Weights of a small transformer language model.
Size: 11 layers, 4 heads of 128, MLP 1728 SwiGLU, vocabulary 32000, 73.5M parameters.
Architecture: RMSNorm before each block, rotary positions, no biases in attention or MLP, untied embeddings, attention and MLP in parallel.
Training: a variant of Muon for these matrices, 3486 steps.
Each number is 50 + 10 x the weight over its row's rms, rounded and kept within 0 to 99. Layers, rows and columns count from 0. The size before them is the row's rms in percent of the matrix's.

# layer 5 MLP gate, 1728x512, rms 0.0445, rows 655-676, columns 320-383
095:46 61 38 58 48 58 70 58 26 42 63 62 44 46 55 41 41 44 47 50 59 57 46 36 46 52 61 58 48 46 51 61 22 53 54 49 43 41 40 49 55 47 59 76 51 53 39 49 58 46 62 34 32 64 51 54 31 59 40 49 54 50 53 46
096:49 39 44 51 54 73 53 58 57 68 69 38 42 43 61 49 64 40 50 56 47 54 53 51 42 49 40 46 50 58 41 56 49 44 53 55 40 62 38 39 63 53 49 44 46 43 46 71 45 45 43 53 60 51 44 43 54 55 39 71 58 43 51 45
098:60 58 49 59 36 41 41 54 40 46 44 49 36 42 57 57 34 40 32 34 57 43 56 57 57 64 39 56 46 45 75 45 60 67 58 46 46 37 57 33 40 65 33 54 55 50 31 43 51 61 63 52 62 50 45 31 50 48 37 59 52 42 56 37
102:57 56 40 50 46 39 20 58 53 51 52 49 75 56 51 49 26 48 38 65 43 54 42 48 54 50 57 38 43 59 71 26 36 20 57 56 31 46 59 37 46 32 42 46 49 56 60 30 47 36 52 51 46 54 46 55 49 44 51 30 45 52 45 46
099:86 48 45 61 62 40 54 43 48 37 52 59 49 49 37 39 57 52 51 35 53 53 44 49 47 57 53 48 72 45 59 45 58 49 57 38 47 63 27 57 50 40 48 38 30 48 48 45 62 58 41 56 60 40 58 54 46 66 40 68 39 62 42 41
098:37 59 48 40 48 40 44 36 34 45 54 56 61 56 54 75 44 52 44 32 49 44 46 57 50 56 42 28 43 48 63 54 35 34 57 62 58 51 32 50 43 53 41 65 49 45 45 41 59 55 64 49 59 46 29 55 43 64 31 45 48 41 48 45
096:44 52 59 56 19 34 64 52 51 50 50 25 62 66 42 32 55 37 37 36 55 40 52 51 34 54 62 43 47 47 46 44 33 36 51 39 50 60 45 67 28 43 46 69 63 53 71 56 62 47 46 67 61 52 47 52 54 71 46 47 53 46 30 51
095:49 70 57 55 58 38 59 39 41 60 45 49 52 43 43 53 62 61 30 65 59 48 55 49 65 52 56 64 55 31 62 40 59 45 49 57 48 46 21 43 59 47 31 46 53 40 49 45 69 56 64 67 55 55 58 39 44 56 48 50 44 42 62 36
098:38 46 47 34 42 51 45 53 52 42 42 41 65 47 57 59 50 37 45 34 45 42 34 52 62 47 46 45 67 45 46 65 52 59 30 54 42 46 59 40 60 52 61 34 54 43 57 33 30 62 72 49 64 72 43 43 53 75 61 41 50 35 45 59
098:45 54 23 57 57 57 50 45 37 46 46 66 47 61 34 53 54 58 46 47 60 57 62 45 35 50 54 68 57 40 60 63 53 61 63 63 51 49 59 48 40 61 39 49 42 56 35 55 50 47 48 60 34 38 75 47 56 66 57 43 59 53 57 61
101:40 55 61 52 49 45 34 51 51 34 45 38 60 63 43 30 41 51 42 57 63 33 22 58 30 55 66 44 31 48 47 41 49 47 42 37 32 46 63 42 59 47 60 68 50 52 50 40 57 54 49 29 39 49 61 58 51 52 38 44 55 53 47 36
106:47 43 66 49 51 50 51 42 37 54 52 40 44 81 54 73 35 50 38 53 42 42 50 54 50 52 44 49 49 46 35 48 65 55 54 49 57 40 57 47 48 53 63 45 70 48 64 55 52 48 39 54 57 53 61 32 46 33 40 48 33 58 52 54
099:44 42 47 55 29 54 47 54 55 53 48 61 54 42 56 35 56 36 48 53 43 44 54 41 47 58 37 55 47 64 39 49 42 37 42 63 49 60 32 59 39 47 55 54 32 46 48 47 45 38 56 64 46 47 61 55 69 51 46 44 44 51 55 54
100:29 57 59 60 56 65 31 58 46 49 57 63 51 50 63 65 53 56 36 53 47 46 49 74 57 46 40 53 49 39 74 66 53 47 60 37 53 52 53 55 48 60 48 45 53 51 42 63 49 40 46 51 72 37 48 54 34 49 60 48 29 41 37 39
100:48 67 49 47 48 30 29 44 53 58 38 57 45 50 59 49 34 48 44 48 56 35 63 56 49 46 59 59 52 43 39 53 47 35 52 47 40 41 52 37 61 61 54 49 35 35 46 51 39 39 60 44 47 27 77 51 37 54 70 44 58 58 42 44
103:50 68 44 40 45 47 64 42 49 46 59 52 35 50 29 71 56 66 56 40 38 57 57 48 63 53 51 56 56 62 36 57 52 42 42 27 32 42 40 49 44 64 52 59 63 60 60 54 50 36 36 41 61 38 44 42 50 35 37 37 48 46 55 48
096:40 33 68 49 57 40 51 43 19 53 44 48 52 54 45 43 46 41 46 51 44 62 70 47 60 68 44 49 54 50 40 61 50 32 60 35 41 46 45 50 44 52 40 53 59 67 36 57 59 27 29 47 37 53 43 34 25 51 63 49 46 39 42 40
118:52 56 55 56 43 65 60 64 38 42 55 47 49 61 42 42 53 50 48 65 41 41 47 47 40 56 45 53 52 62 54 40 40 49 41 55 55 55 52 50 42 49 46 55 31 53 36 33 57 41 41 52 53 47 59 68 57 42 47 50 42 61 36 45
095:41 50 64 46 51 61 59 41 55 50 50 58 51 59 74 64 59 49 48 33 38 65 38 52 51 39 61 67 42 56 58 42 41 47 46 72 66 34 41 34 50 58 55 47 47 42 57 55 39 44 32 43 62 53 32 48 49 62 36 49 44 51 61 62
108:57 41 41 50 58 41 49 45 38 49 57 61 50 53 57 43 43 56 31 50 54 62 43 63 46 42 32 66 38 37 66 64 53 45 46 62 77 70 64 46 65 57 62 34 39 57 52 57 56 44 45 57 54 74 57 36 48 45 40 41 57 55 35 70
098:58 49 39 59 43 42 33 50 37 61 46 45 46 55 49 47 57 40 30 50 47 51 36 58 48 42 48 41 44 42 34 53 54 40 44 48 45 61 67 37 65 57 31 39 55 70 38 58 35 45 59 40 60 60 42 50 51 55 59 47 54 54 47 48
102:35 45 45 49 69 44 58 47 45 57 51 59 73 49 59 43 49 44 47 47 37 63 44 47 40 60 43 76 47 32 57 58 52 44 39 59 53 52 46 55 48 39 45 52 55 84 44 74 36 40 48 42 50 51 54 44 46 54 46 52 53 47 45 44